config = dict(
    hidden_size=320,
    num_key_value_heads=8,
    head_dim=32,
    intermediate_size=1920,
    qk_norm=False,
    bias='all',
    tie_word_embeddings=True,
    learning_rate=0.00283,
    beta1=0.95,
    final_lr_fraction=0.03,
    batch_tokens=[65536, 131072, 262144],
    doc_mask=True,
)
Each number is 128 + 24 x the weight over its row's rms, rounded and kept within 0 to 255. Layers, rows and columns count from 0. Numbers have three digits each. The size before them is the row's rms in percent of the matrix's.

# layer 6 MLP up, 1920x320, rms 0.103, rows 435-522, columns 160-319
106:104143134155121094166154152133161125162096127140165126135100158151134148097116122108113172110142172130096134112148139127166130164090108133125129113089103141163124114150127152117140105156124100161126136087104110171138098149166175146073116157138156155151129122115134138192135133134108129135144093183114127121098112147127105133163108105114149158122149089128125119053116120101141145104128125123114137113161167117118128119177131139122073163129101108122136107137132103171140126114118117
093:119112087125121125099180123135163103165137134142122155101092132100161103140100136142111127142129154100107140141122169136080114095115120182138124104134106140147144115146096090077127141106131138129130142116120100156180134097156135120122118111120123153151129077095103086159159076096139119081066172167115128098092121105118148128157110170111137137142107087123160100118145155125174132153136133125143097158094148118166095096123119123107102104115160139157115109102097160120123175150163151
102:175173156105096124103186141108140151138124124112127127122072130113153112150146093110117140092113155117143138132139144135160129134155108098118122098130123178134118127133086154133103138118141133147140139128086087128175128123121137111120078135141173128130118130128098141111161118122134126114137112135158127123114129149143087102134109139129141137107113145097134087128143140109129139125119171094134127153140143165159137158150132116140104136134130120198110094172118098080120126142106113
096:178159100112136173140110143136170164156110130111077110152119161105155112148150156132096143146110136132106092118110102131122166100112130106091123134092096110145142134168093123126148165138099102104133143126169173121113129114083107119105167125125118148106117106115132139158139128108127098103108111171119141134134142151134192073147090146127104075156151121185152152101172147129119151144088112152152101114110125134143090110175116135095146107134081107127075142170127097107123107124141130
089:138097147117127141142166121172115116114139117110148107134116099107137117104142112121121152101088105103131159137133119087142136118125157108133164131112100119162112096154132112154105108117103137158152162131111117160094135133183120125155134100135121120101105105147131116129143106149141127084115147146108145161103088153058119111108119144163098122118132179155146123122128145163128080113166164132129156108114170189091154143106140102094162091189090131108124138142084130141146144120122144
107:147112106117115100120163152166128134126117144146126132065072122095124136149139160118127134123088095130108128166127144146099121160153145126114131162170135123151150120095140145150145124153108141117141096157150136100121088122107186120145147144090130083141135084159110106160152077166170128117126119097115145187129124098092115161173122135128114101057141118069105153139114092137097097126125132096117120144122109117159116119126115139134125143143115151082091136155114152133101183139146125
103:093128123141095136108102125123084154188119102166150122154153134119089126147133151150150133131120120106096099141146142137113084126092123119116140129140102104142132110126125139130104065119112137125136081155081139110113142158154169096101143137141108125168095108089123133125170136111113127171078126081154110159140142147114142127097140120138119062162129116132125137116135120126110104163093131099121144159102112115134141077174120122115145153108111079155130104153130131117100156125072124
100:092113156147142139136112113114174107108151125142157129117129128099154160153086141157153158132123119127127127121099165171164096110129175102150143125170114174130150097085128145106111157111143122144140077141143111107128144137159120124127138091101102147145120187160169158139150161123128092094129145141122097127169139148127145138164133121126129098138131147108092113100109136152177133103129112076103108150127088117147138153143149132118145104110122110137131145107142182156086177094103150
106:101129112159118073125133104102127129101099137106131161112172161089148121128092081092151142125133127151071130101123161159092114142161109125138111160145140154163135131121132141119134146132099169099103126150118117112135101115083102121109159073140134126095117124140133129154143151104136088124155060140132126134169100120169120125128123124145127169199148141138140158147115157138122110122127086122140126097133116132093154115108152130102114090103137137114155105105118127137133114121172158
120:146119121121140109090179158152107120139159128122096158133100167154105103121128096145157116109107177174126107136097140114119067150137138089140098154091133119143105144120100118133128131089105142081150122110078161099127108100082123110088124117120122188141232108111103160168144114118138120126105169148139094135130111146143094152091124155095114138166131131130122141136136135111137140148124138122170120095109126135128110124103151105144131112158129134135155094075120072125104108115150143
100:108162177184122109095120119106146141125134149169148125141140126161119141119126092108171095145117150140072121097141122172138149095109148114098153138081195111129134145179148140128131159145100127101110136135070126126131149110101118174133120119116130110101147115106161139176128144150096111124119116117113135135096148117169162094105160123144132107111151117160139106138113133140143088093106152128129114154113148107114154129146141076132123119161096119188136109134135163123123115149140105
102:079131085151145134162105142125151126079127126121159146089099111100153115110167141142141134096108112128126090118098081125091137135100118101116142143136128142151115102112140103138122094109135131122107139127131161114138119159107130095148140135137136150093134127121125173114174091142095094149156112107124115139151149135155121138102151153164135133147157132129137171068099109111108115160141116127099123137157178107129093110124159141146157152117118153150101157054104126158137105145116140
107:174109102111131150154092163075104131144105118096168112118133155153131103097079170138090114095111121156133107094132181148108110132127128136168143134101098185149163124099134141107180166115147169111121119119124152138117144166143133118076138142114130103161125106127109151111173140106147182151117092125143131143141121127156124134143099115122137128100114161173121133119174087136154165097157160159180154130106126151189089156111112128140102109132108123137145117135135095099148127087124134
098:147135145135158124143137157166065132109122130177086114125145142067167113128100117126155121106108065129101132128138152126122112089110192137118122144129129135122110169143132113140157108092102151137160081102120108144107119084103146145113127126103069124148162159138124135158119091140154110086152140161120101127116133145132083163165132118109145170111161103153113134076129125119135134086174111104133171100135152155123110136119105115129123151147104152114137129133142090115155133138125180
089:187105154136095113147081158105153123114120118094131124137120135162182115169111130117142159123104128113112143154142141158127095169161110144139173115130098149138135120164122143140169138136109122200147106139134106151134130118162120141103162123133103077146151143106125163130125145149120125104127098112092164128111145119108123181174129133122106149130098116102099119127140151112104117132136129151076129149151118145133087123092152116141147143142142198119101120118137137176122124094176145
106:135144133104074133066108145136146126095116145115101129095128162106062106160159120112147133135117104138121075097140145104138125148134103108146169090106111136133134168092161181100127123105144141091114110119121080113122131159130072116111170125121129103123091129130099148109113139146101132116099088117120110145170109090120166092113139159149120143152109136114144122133118081169131116163134146075122132096138118073109122148113179104166123156094128095156117154098150110109141136124141119
099:140164135105148123129128096123112144161117167103132096110125138132124111127169118137109083133134101143123128176123126092114135136148110110121181140120169124104128161140118125142115187149175097108108159155085107122123092100128130139108113126143105121106143130196115126120148090158102112148115081081131168066142148161121161100140117121164104122143136101112153114107163149134100130091132100106124097062162137151124146154110138118139149137128122141134154141125128113103133087124107151
100:096162166154101148099131151117148138179166147123096121123133127121111133142126077145152112158119148122111105126130182135160152117121110135134160109155115121118132090140163171137098138166122116116184141139092112121130105130116128136057093134130101121150121119128134098122136091105141137112193145126137128071058172151124108142124130120114108117116129099141145172112143161106159136109123104141152105125130167134134093127185086171111144102113121124134184145132088120155151089156107087
093:119152089128160114104061128097099091129128112100136130088092126116127137145119104098138101119125118105179107112123099120183116123179165145133139146107102130092104078135150159155135112113137119141143114133141118127088120163137136142096099151095118122096084108138118167127138106104117138076148136140107180163143073120116128111118104160111122160142144077123114114126110157117139105191100116174180147143086103100097137143120133121142087127120155162071122147094185144123106138117121118
095:167083141144077124103084102117145132088149151111133168148148099108139126128074121168133112136085138105132134141160165145162173090140137113113126150116121140151091112116145118154109127103165146134147131104140082123140190155117161139120122136118096138131134157097105109146162146146116101133116115148146143148123101098125129157133110129112194090124173133111102136113158128123082135157148145138162165138102118152138102122122087089121144163172089135128124089132150109143139111104125104
096:105117146130132102150118150129103103111102132151122118130163181130115102136118172089163096134098094196138123135144155150093101114144152152140085134141106115173130128125131140141104115153089125145122106137148125126114124145120136118142106163133103107173119114160114120169123141149155140151114110154137109135159134153107132141120109092101113144104139169086143123077149109110169153172136146144106131102090127119103101106126074129125134164106116151148137115130119163124173124178107111
089:118125137120117147128151130139199140117109089134154152188106107103101132101075115131107120118143147152146125137138119145155132099150132100111135138132128120062118125162151127123085108111146101150132103125162107119090104102117095123096112110124121106134136106134136137150158139142135090096091090129155182132133115138121128138084159141116159094142140157130115132108133151101092103139104094095078114126117121116116167136101074177175155127075154141155138156080158118156110145150120128
096:143131121147120138147140155124104201113127140131090144139123133116112130111104175146135165110147179114087118093093140138090123133076161137162097148149123096120143151129139130119125106125116118154113163073129140066137083112156095112140138078111113150125168124122141103129156156100159120101141092161114127138114128128108117126131100082112100117121128118153142113126115095128154149159129096136144135116149125137125152160133164132148171156173131115102089151131101151101108097146140128
105:145116124138150131113157106111103117080114132114089129130134135124141131115143108111127137123062121123161065196120119109149131139140128112098175094150122134083132129126094177136143169116081127142094179139129139109132129121105110142100120105132120127115126145121126123155117139093119161085140136121108080126094174129114167130110124148122179100095182117168108164087135137126137155107080099136133090110161165177119129109122093185134164106090109100121093121159165161125120151129116181
099:096089107127108136117115144114132122113130123119127173177138089065163148127131076114112158122139150123088127103168097109161119176125104102137126161126154125150104132128146142110144110099121115117175137155075154077126090124151089134153124107162154092131091130183124101140151122149088146155169136095097135130140165106112120124078136132096192109122121121092100134090124093183137151128125143117153087130094105128173140150107123123120136143149144123158129152058100143150146108135160128
095:145129171105150076107114192109148105155112097119140110182135167149116080150107170117113179134121131167138147115149159159121104173169167143134109097115117135143087118109119125138121167117110129110124130115129123148141150125118141100140092148073130099082139062110132109165117099129157161112107105148131092123188088129136136119154108099133153127102099128109131157114128151121087082147164135043137093137154141129107113107134151132126140135156152119136098084156135098128101140163101144
096:110106125161130152137108153125145145115148111152148109110108127126114112119128134151152150179144185185096147131132127147101138122102162158142116137134165094130089158135101127161129105110106172104160112113108155128126124169116136135130076095143149110163116131110141112104116096117110147115110150082109129123127125173116119094109146104130144151088146141122122095130133157143134106079169175111113135141168122103136202151143125121135160121145145120117138114161108157138135143145138116
101:133157105110119128110102153166141140131149112134126143114143121119106100124129091102123125117123149107143122134140123102156165148167133105112130119184153072139143127100103115097116117134129104144099152121133128145122117142143163162147133100111126106134115200107128132145126154097148100122158154156130144140086111099091124134162109149169100179116114115155117150112141120166131154111173108106102133122147142104140137140099152141164129110075190126144150130173072107122116144152138084
097:123124151131145143130103141125108143152133106097170095163049177120145126106111129118154122049137132134135120144123133170099124095110145133135125182132144142122126121176147190168127111132109110122120105144083074155172110143120120088153125121104151144130141142140109114098126163114108130150128133112117131163141120114118127119138113145084092109095141112115112126106109110145142115097166134106125117086154123120180140153111160184091114119114128142128144103144070114169118118133097140
107:116101138086113104131130082131110092127089124138162180106152129130118118160157140125095124129151093115161136098156149149075089126123184133098139133091121105130128113128128131124174132160156131149173132094148078148144114140102155100133131121146118121142149102132089128135136147142108147123148127097128171171133083155137144149094101118078105147121111108115123136091135096120070107157078153131163135154119139131114123150091087121137156124141151154107107160154084111095122075142184185
102:133110136077115128128161164121136099154162133097142139182166138146110139124150115138134116111109141141124135177164132118107155148115130145135153136126108133140141140094136110119120177105146121158144111162139104102129161153073108108125091142110122154076123141126080111120140162168084116144128103134140121142141128145142140131121089144151129114152131127174122110125129151100141116119122162055172104130118113104149157158080132110061158144106188135148134105139127138119189113134160108
096:116140129143123136158129127144131123152089196136067146111111118138119117152126128119121072119106111145156128114115107145071084072148165152182119139091106180145145161091171118144097128126106099123127106132193111093088135134098135117149130111091159152139131106120119140150170116165134128092145103127120122136115167112110106111110122113095128093149102099122152124112137107138121109127112108110122097133093133132141114125143097127123145120153104100119112152165126098165115161101136163
103:076133165124111123126137083155126162133142156129120144147098144109125127097093161117102136109160140073126081109099123118117114124097146140102184123115126121119102118123129147131126179160127133109127146111129168127084116177132132122118144096140135101111141095105186155140170186116118137140140083111106141076108161157106113154119155108151151134167134099149168084140113170132120108169125115103143123115154112135127131118105133127072157116133144146092081149115140166151117132123128174
090:146113105110088173146109144136152141126102093095113128135080112136151160138132117140173107099131062126163116127110118110136072154147152136130159162130140174125115128115122135119151126172143095089147116130099183108084098139127148134141114117156125105121149185127119128145113146167104103077155146127158131139148169123127096090109164153173097067122129144121137163102108119107119090117112139126137122168140159149103147119115123137145105111106156119122132093103137130168113092122146154
095:160100119136154159133112139141101148119093168171124149136158123138102114069105163103118111156111115124128146122101108095137163122109153119121151142075123126119106116093139150163153105117106137117084126114132137107107110175160096164126090129097110163152132091138130098093108128147122125155164117157112107135114095123088101118179098131143180143143141134109136084142108111191154130145143108151112124094131110165076139107136091161140119092126151115161098102135137141137149091115145131
098:163127166115092115134140088148158134118145150152157138086124144109143162131134131106152138161121152139143110172165103152162143065116163110113123128138100126095166133143113129122117128146145128098139157141158141116118148142151119141147116099165120084082087106082130105137116137142157141095112118105120138119124140161118123152099162097118094111102136122133178121129126105107178159126144109144113175113154104135137156132123127144146149136161129159123146098167148109142084138098124128
097:119174175151137177095158137159144098129141142130122152122154147111165145156140095113118138097100154127106140123097130168128180117128119154098152097133073129144121120150142106079107139124102126099091096104127149087136157143156140128099135104145076139147088145122121112117106145106127110138128098094121152150110179119121150105116094114139097131110130114129148167136136120141124152160109089145136081152122133147146130114107145147173158121101154083137116139119157108141079131122128122
096:121116105141118154066101108144063151106125150144146131123141093086156145107163082103118118165124136103119126112108145179100128088156116145124117138125131078110147180155131145148094135133104125088145111185115130114104125136093176125166131146081101128094074156151108115123128093113144141140103129133111099151140165112161140128129090183144136146139176094140086133129094174161128138125129140114182127179098136156132153088084104101123157127144143090175099099122133124093115110154167139
108:126133117122135121121108145143153177135138169140124119117098155183151161104117143085099160125124130171106156173102117130119143105113151164143140146138111166138152130109125152129156121146155108162146112111141115110100121132124116144135127137139165096130091144096121164128144157161083146140135137122135111152171120169102112109120079138145120129092136150108150175118103087121122162117114126146107147109120130136144146128119100174090109111123095166106102092138141139177130117126120124
101:175135129167093137124134140099152134099143149103125131104109126129117120088102128123155131123144101161149117168123058125146110088162127139108114149123100145178153125096149112129064129119121141130134142087091176115116131126144138131094119151153138148169129164138136122145116075164097133114124152119101145132138133125090123124146074141141129170108154068112150150082126096074104147171143078126140089146093104096160156117101150139154122147125136133120149103133132118142120149165130083
102:132100154126165123148130114086131153165119159090107114112097093168121110115111161120135093104148132102108059150162134132084157163154140138150127151094131135128143156129141094147133120105115146173139102102148167103139098146161135101163139104139130125130151167121106112120076078158166147156099137119079107155143111139139143123114152114142078116134118149097099128125108127125173127110118097134107129150126138148155134107147124166136098117124151097138138161123096084102146138136114096
110:113146083113100115142144115130142111100104179144144122110128149139119155160160125124141145146102107103124176131106147138140117098129161143120143120099128117105132101134096155098123130137116092092109113124119139151109098125070125113124160140099079110118154134164131076137146108163113161136147094110161153082166109155132125117131115111139125087153157133135142127112148116176112147134099102137119095127103121156131106128178124163161119124103079146126124112138119085110108164098145158
113:136108145110129127109128069070171145141094081187124080134122122146138124130101148093203113121104161181155086078140107137100149154121125081144134118131132104142136151123151090129121128132136107094132171106117146109124118116144106059145116144158114139141150127104136132155101123132151154095105150113134065133139137133062135121131114135117134178102131135161098150108102071120136173135144129152109163111121156062121096179113134128140097139143162133085098100124139165110130098126114121
096:078142126125085170109096136131121123117107153128107093165183132130148125156167104124180111117183118106074143140119158099121129104151123122128103142080134081127130144151156149114113124163116038100109114122096150084088145144123145145145086117129108077126114106090092144111128117120135141099084177127144126114171148115138143136120147175116144127137087131136108139163125085165134128163143161123136182118150121103190144071142140127121132131142076150154146118149129144121072142147134144
097:099090117144173198129148164155141124161139140153141174110130127129108124144109097116150131069080124099155148070134093113171140110155109125090152111063097163134138146134162144124115094144078122100117159115096106139126138139111119122136123122134155076102111103139126143117129142159150121132142132112159144134101129145158102161139148130081150115132190124155139124138131119103138150165131123184111142115180130143134100175129086123138115147157151130134088122103166093150109151118076133
113:138138128152130107130112135132172090105105089130133137161126138130169136141153134159122079127154124101114129121139182132100121125122136060138137138158101109128117118112114132118099078115081156119127154104121105129123105116130112153130105105174131161096124154116118120139113159139132162095108113152138094132111114125124130165104111096106148140095169112160129139098139172117079150167141093111164116133135170097134153138121160117129145117107141122140079099118089143104098139136129121
104:146119123121131132115124167123162108106068121102113091135089129130137174143148140123145167080129150157119112093118102095149108096102156143101149136128104139155130125106087173167096170122080111140111067135179149101139125126092078139103131115123108115121151146136152130121094137087110117119127132092138127093149092145111139108133138131142146122111107169109155104163079149091182169059094143123115115124119132094104143135151099127140142150140114111091121136129103177125100140130105158
106:151163092147159121150169137139083114124111059139140119177128122077103107117107126157120149144104151198112106102155083088137115140094144133131132130137159158106113105141065075113147114164097126162084129182150128154145069116099190147163140112146113133097114115093121109145147142122122123090140164078121129107145156155111158118097109118130098136109136119121175147123118152160065117118084140090145119109090154130129124131124115092169110102139147134150122097118178138129097114134107125
110:079096114110151126146119128082181115101137187142131100150096144106106107175113140122110111153122114092183115114140135194108137124140143155131129121121115122131143142120132101101150117159151087115124175144121152092120094111136172133134160129151133149135109125136156105143145093086116165129092110124123131095126147144128136114149136131096143157072132164119075109154130121116188122151122093132109137137086112145128094112115108140166089193124122157127100152119098169118102113103113127
103:130107142060137121115142169088133142121124159091119149106116127111139134145175100120149151150106126119151136137120186140132118085087148080085115140141174120133139114105136133154107082138126120139119137171126131164107144113104122140085155144130100094112126143079097159158123154116118099146100161152123102139139129114156134126102126112151116159129143141152112146148156101120117110152120114146111139112133106109077106162095167086155111149141137094124125125140148142107086130115118122
108:129160140141103066074102128183167093104121152170101165160100150115121135133120166110077110109144141162120109196125139123098121154093135078108142129159125119140183120093120125084153120117114188155150143156125124118140097159115168097168138109143143138073149114126108119134102131119135100107144152109149119106160163095116185102146093147141100111182124097120103143125124135097135150120096121110132143119107130132148146094157126120165098134115151111095152132138121093153130109111097103
101:149118110126121141148139091108156117180138114110152198112132125142097137133118148145190140147141164128139125135154124138153121121147156145121149142153089105080175138177094146117119118128089127130120146087095106119157092172127158159133169133074109098139111101131087124103127145118146108117157147103103122127138112161166134118135167116139157099143171150160123152122108119104137132118127178096122140106119130096108115129123136123140123115140110111142120133130118113090128129140090071
105:189147143152134151191121143121117140099141103088131135158132104104106070126105126116108148155092106123136071123082143146126116141178138100100140143110142094127124113116121087098119148120114126116121107104137111140147121143136129157119131137124121130121100104133093069128118140096137139095149117116123146113090170113151142085126130165096127130109113132165158127102146116123121115155130113118151122105131106142119157137081141094126088110092157124109136083099193110124149105114114128
096:164113142117128088111111137136166060116153177152112123157084078096107097121106133103114155140124114094173132150122152110159183134150150134145110120129135130106140131119107106163141099138113115115134127099123094156112079115094126136114123112097097127130151120138127185129123149119096144109150140155135162114107136120078126124115094098140153142130148116123112149091087118099110107103145128113107121155130103126152124182109069089129103107110111120154090127118091103152173078127082129
102:150133103104119122142161135131100110144121175155109127095102101108142094164142126110160113117081099106113074146145093148138129161112134118162115129164123106091070130108122145153126135102068088106137151167114137146121136104082107106098106100099151126101114121098154137114126144121077115109104166112079170095139141098157129120127096140112133108168145114123145119138105098129111115175120135146122130109182149099115123108164162120144129140123126126105088144098114081137120098133115111
097:140134132132157110152146145126092064114115150133147123136133091086125160127113101106123163111129137092133112139086156102123142146126156120093081111096142142141131124115151128162083150095158120152134121118168151120131178125124177189150119109104131121124162138123149085115113112117120155161118135116128124099142148128104140148122088121147107135134148118086104119119126124118112115143127146084119120145163124143163168117153091142141145173150085141120074135096094169111136095134137129
091:133139158127136087108118154092109135122154091137128120125122161118117095175075091064151127089142124117136152143090124125119123129157131140120147155157116097185152113131162127171174110146110084104120116114150109136096107125090090107150158114136148164186143143123165119185118117108108158143143130120133135111125086113166130100132174127114106097114100140111114144137119153171097164145158123114144154126114125134131129113154127120129116131131123182118136116121110125152124127109168151
105:168112129135149156121159168109116115138110155143080117118139074121149155114151131155119123146140113138119091177114110215132117083145120146173149173094093118115124080135093116135163117093125135112140099152144146105112111134091143128088133103092081137087097163118119130149121114142150151137155144096097113105114150144151116129125164150098169128096175126109143103138142141144132147127104092184131127105071080125161126114193125113116139129130103101109172110165126110105142138148126121
099:150167144132132104136134104130145155151114114119119130146110115140134130152145182117135133117111151062130123155146128151108118148110126121175102094142110134130106146123070084136144098144101090110134113132108117122095104126122133121130134095096096094149175102108135174122098101105146132092155129104143174112118106122096125136133112115142101086135165136126142158135106107147190099139111108116133120118152102117123154119141133150138133111122156148127158124092134148107139120160107099
096:153158124131156108134134184099141151113159152115128087150164160165115099142130124156107152106113123102099106130143155145146141120115142147123128166125103138161196153153115167147134086145165132132158125119129122131079165140105123103074108116144137129150082128139107111105128125115108099103147123139122112131117153124128141128114134135111120122101129107101136140158104140131163132161112144104125101094103138113121138124076152114124119122092122138161094074119148141165177114089115089
099:141175100155136124099107126078124108143134109121130189102117163102128104150146088147135138145091114128092122158131115137127111096100114129133131100146106067136177133175131152172138176170111106124117104105133144154096082128101093149116102124117113129079184088114140155128136105100153108102130133144146145109145143146124131123155103116113075063109144169111134137058161114143107110114131130124128132093156130115133097143135101144111116167135177114135155179151136136131117123150152126
099:131101100109159095129133136103147113128110114157146165143053141127115104095197108153152133166106145147114091136129110120161123101132144117161140119148073147124101111119132135108109114098119165146100139151101131147132080126133103156124158093155125137150124175110153120143130126122114147098104138108173105083122124102116173152135135173191128160114112110096136119143142109140143136129168108108153142103144174148139137115094160150138121105121129103161119110110135170173135138095109110
096:170157140097164152119194147145131133145137130137140111095120140105199170137095126130114116102111109130134190108104096164113080143141171119101099140085097128133101113118117098141144114094165121112161121123116110077144168114115104152156160147105104144121115100104111105123111134135105113135165133139137145099107114126103113135114110136132121155091131120158128116121128106143186134148106138130116182127080158128120129145110093109116127130098096142128116073136088095104167151121135150
100:115149130149118134135103120124102130155144119133103137128118129133140165136137110128142112191097115146062116151134107152136110123096138105181122141153153117167111143134152127146145132106131124098166099153099105116118100114143087121107123104133125124117113120149124126106118125142147084116125107096090123092133082135180138100136177138124137115151123128123085114101091137114138142182132091135121126131107063130113152150162170120035171106130106109128167123142182109133128103124149133
103:089130083146151170154165133105121134136154131124138129182086164150112143099114100164134164145150111094106133136176158117124135145124173116130156154119134154108135175126115138136186106096130102114157166110089125129149137155112117156080105112145129117174106121112133144123106119123113173110130110117138119142156130117139165130104130141128144117130125128123093068078171120136145092126127171115077116097117140183118137145113170142126174132118161084154117130138091113109142103168136112
103:110103127205115111128089144125121117126146126087125128117117114136134099130098148131125131157122125177121098103205121114100106148143128124153095165097116173105099155150111104143177071150115125136116149131107143150123134122103138146140093126098089117146112107162094109124150147139089116103086106105132120125155126130135139122078113099104130088122124145123133131144089103115143118154123070139112106091112091120150117070180127073136167121106204133080119085109143165096160155107148112
102:116078149163110111107116133149154149118151131106134108130102163136154127150123135170148106156090132157124088120110104126148132110120119105133096152145142097166151101113130098105113119129136143093175159119142146120152105177086146129115130110120110160147132127136148147087138133138129095138161140152131125146139176124146128146145130113100108077119101106076197083136153119155145103151143162116136103136087137139096121096084111068077121115145137134184110101091111109084144130118105144
127:088168122134095136132135131117156149147135128075173135135125120110145127134181139108114107122145155115157124141126166112135138140118162120115118157138156116120115118129140151104115119116080133116147163116061122128141118157127146141155122107138127140120135082083146112154117104154090150166152160129139096117120175149100109112103132161106116111125104093128159128158122071156094192095100134128116136131159062107157137143115108161129120131120117158113120150162116121135067127146139156
100:108137111098152120106137128148084079140128113106151132137115121175113125144119088123150114155157141108126133129146111110162126122152113083120100153161148151090134138107122104135130139118116099090125103173096152163156131129135124139176098153131160122132128129149133107081152090180143112109115135123115145090090143094158141200136117121144146133147106161106098120112127106123128098095091128100134151160130165122124119143103158126100088142132108125129114111148121136101137129120100176
093:142098163136140139143170154149154142150126149113151131112160109151112121141120137127121109115131119135081111132141106105139126142136150111108155112106143099136150158123130163106125091120091124174117175128123087134121139143167143124106091123125161115124137128120113131103136119169127128134139125128135105185126100162175133114119174154135177115122175134125130133152103082093155066090084091114074118152149128092104129162108103129159141073091118181113141145097143156116114146128116132
100:152135138151145163152120101094104152089107129118147131105123105151150107141092107084103149111142140150122127131114151152124156111121090118165125124131134121056130119084121121125122107105125116141135166133131170097155125165155102126168093106140090117088129098146127117138127083156085163191113085140105136163148110126130142130125114110115109155131146093153144103126100135182115153161083124159187098140139154148112100132120126144105154084141098086080111126145126134127140095167118097
097:137111078148163171159120135173147176065102107116115135118153121118103142089087164149101143102144146086124094114121154141104132135073139160111117140139125147148131103131102128104148134182134136140127134194119148133152129154128115144101147138121133118118092122089124128084143102108140107113190132159146142113155100148133157135122129114105117079062133098089079116068135120174086058109121188144129166106156146091131125150139095101113132149081109113152090138158141156142157155112137164
102:140111094122142114127131162140111150148112119146127143116127122128095084139142134160140132114141136148138131116151156091162167121134168134148187137123142116119129125079115087178143119099132121126142123133157121131116129127112135119111155153117096137149142133146118141088157087140135119108093148156153134126136154152097123130157143111145115069137109132122186127099104075102140139035094147093123092109151119168090127163113163129139150104118146159125133072095143109113096160109145149
099:047146130136097140110129149188156157111115139091102092118140156102133109108110080108185131138151157103130126110110156106133134161137135096131177136109170131151105144128145099120154084120174133146073114130098129088126109146124126125158165126097104165098132097126147094106106115127107118116158125134122143116158102124121140153177125109118153107105153147116144134088099120121130126144180119082174128160124127137160118148144174106138145129118093138102129177147112111133117083104118138
093:141119128139110105092134139085116116139122160097151064086144096156159078115099163123142102129149105120138137092134148088124158093116092152120161124164106179115132104101064126110113143122121176156118192095152146160098197165154124149117135118113113105142123118133154092113144139166125177102122100124131067120169087139154109142172124157139121095136163094126140131132132086169126118154158144137125092113131110123113117160087128147128131134134136110157134163135128116117113095141146128
098:115149142119119136166098133123126143098136151137158119130145167141099143127119156101136115121099117129143122113145159140180144141113161162156153134125144099119124114127122078134134165128126107122130154126116106134143139145120100175111089157134146133136102166122152133139146146137116110172093076131175131150120162140117167134131114154171131118107167134184144105125098107187126139120119144129120107098160150112153154135115150097097142095096088153114104137110124118160149129081126095
100:120101124141142111129122143152121123141138098116136100174121107132150133111195156108147116111112117142132132102145127080119119093114152103112150136181153097068160103126138141174128112155132149085139126130167106093133130137138149139108119095092087107153143128143143099104165130169122117109162125156102141105121120147127125163155126084122107105134169072125165136125119077108157157131155149100132152134126106121142091109141124146136132123114118145168150110101139095154120138122116148
099:093118138096120105119155135057151093156151125107136119126120167139119148143103139179113091153099129116092150132079126134118131156118155110142150112132095121125129074132123156100108128118153158150138119125136150150148113151157101143099094088098141133129098121094152143181115101159145124119092117139105146121161187157156112122110154123119109155090127136125154143165135158142134169137109121152140100117151097131145104091127112148109133143113128157101120088131101121101125154089103103
101:154146121122124093116141148115120146129104141057095144120060117136120109125167137113092155129139135171084139115081096137122134134113155119114145111069130167131122087158156119118135081122166138126137146115106169154103114141132149101154075130124097116070121095128151100121128100145158146122146138115084097152141129140147104105135143136134175162154119140133145092148124089131113150128151134125133153120130092130121062092137143127120155181140143159125114130109111157160110118136140123
095:136117128123135097140130166155164085134131128127154126136128141168128127103111136109115183151122123102127112129132092153134089152147121125116082167120112103115072151097092099130105146078148110140137132109114090135114135129109131096139100127119116176130141155114148051112148175119124120144137123095132145149133119140129146131120127133084176090147107097136127081152100137108130075140134141130128140139116134120154131113146130151145163101133117134095151166145098155124099119050147171
103:131146149138160133109090131159085083135107149117163150153113121100108120162158183112131126118113147118163130169145144137156134112141155097129107136133124126112138144123162124117135165120129143149163107124163123100139130138120103123121121090101098114122133124119161084116086161105138144092095108095098123131141103111115118130144159144146108102118117130125121132113133092109142109125120139115181121107118090148136139069093086142138145146152134119125071112137123169142153124151143172
098:125132099061161081161119146115089137128101157123124147111131132144133111105179141127193136149152124133123136118127161148124139131124106101119120149158122142159146115115108111120134141131109135132138105187070077100119110162115126111122158071125128131164103122095132127177147118120159152097124128103124151130138147107114161132104121143159124120127175123177139135146089107144089093140117129131101086156147114146118140156074146146130153096133106127112132090086140129117143131139129114
094:106117113129123122131154135098126122150127144130162116137124150156149147132161123118146116108141100080163105154117135076124149157141132123075112097097135117148113126103152185152089126131106098136085109135135133138111141131141112142151143135100115122132066122109128137138136073152104128120127114092146138132107179118089115131138127105135057087153113119163144148124115137120081142119111097149124142156129115086111117124117158103131092124099122126127142099132172147127117117117126101
092:134127135101118100114134129137137142089170118136164132159116125142170137151111123184179095136137096113146155124110152128116105158129114144091108104105146171128118136115119093122111152178130124128137104117111134095134137136140134125122129103158109148171122111151124133141142157119092078129090128150100096124096128126141127114129124146102159080147107137105131102095126132117157150164070100120139125083181132164123179152139129120133122101130145134103119100121102116115071108140084169
096:109089126111121152120157133131123150106144138107098119144083121135147100149169117153178148137121095131079130119117096174107122141072143125101172137095066109121126148127085148166152101119144129139141135129092134151090148146125116135143120113121136114120122115112142139147087117150148117195151152117152139107154163141105126145116098149146099109105120116117120120132127104138121108114107112150100132100122128207086101131156127142146098139135140124120105136148166144131125160118146145
105:102121127154168108128088144115103113100111168134130137121118144131155133097110127102138144169110159145097129124075155091162175105150175148168113135176139148122136155102115130087136166118094121207139125100150158143116114127110155155105123143131131136158159126137162053118141144142100164104133133133155107167092104112126090089186120121140164139123122121126148099098090183133136108139108139097115158130096147130123168111079161121108134218112142121127157146100125105130113132144145135
104:114127098140148133174123157161152121117105104135109102120121152135110107083113068101096129131150155114102124138117166149100098164164168111110131143183178133154114104154145160130127112100165137171168122128101148173111099154117162161127136145154132131102092175073095110095114144111123140164152112117090122153139107129135172131084110118115127125092150099141134152131126136120120153101101141119113096134175155181125101138166109126110121109107089114155131094153157101110155089118092137
091:146136124144134113143148093075144150117116097105112094101100139115096142115145137155136130196098122071124165152120135191133092077110157132121120156104137141115121121070134068136139103115115119166149083119158128116091157153111114108136124099114169135135129141146132139131135161129118117100106141145169109131092163136122116114144104094128104103117142127117171141116142151131115163112138134142152121090118123093161138151130098152140114125108134091155106150138119111133148096073144121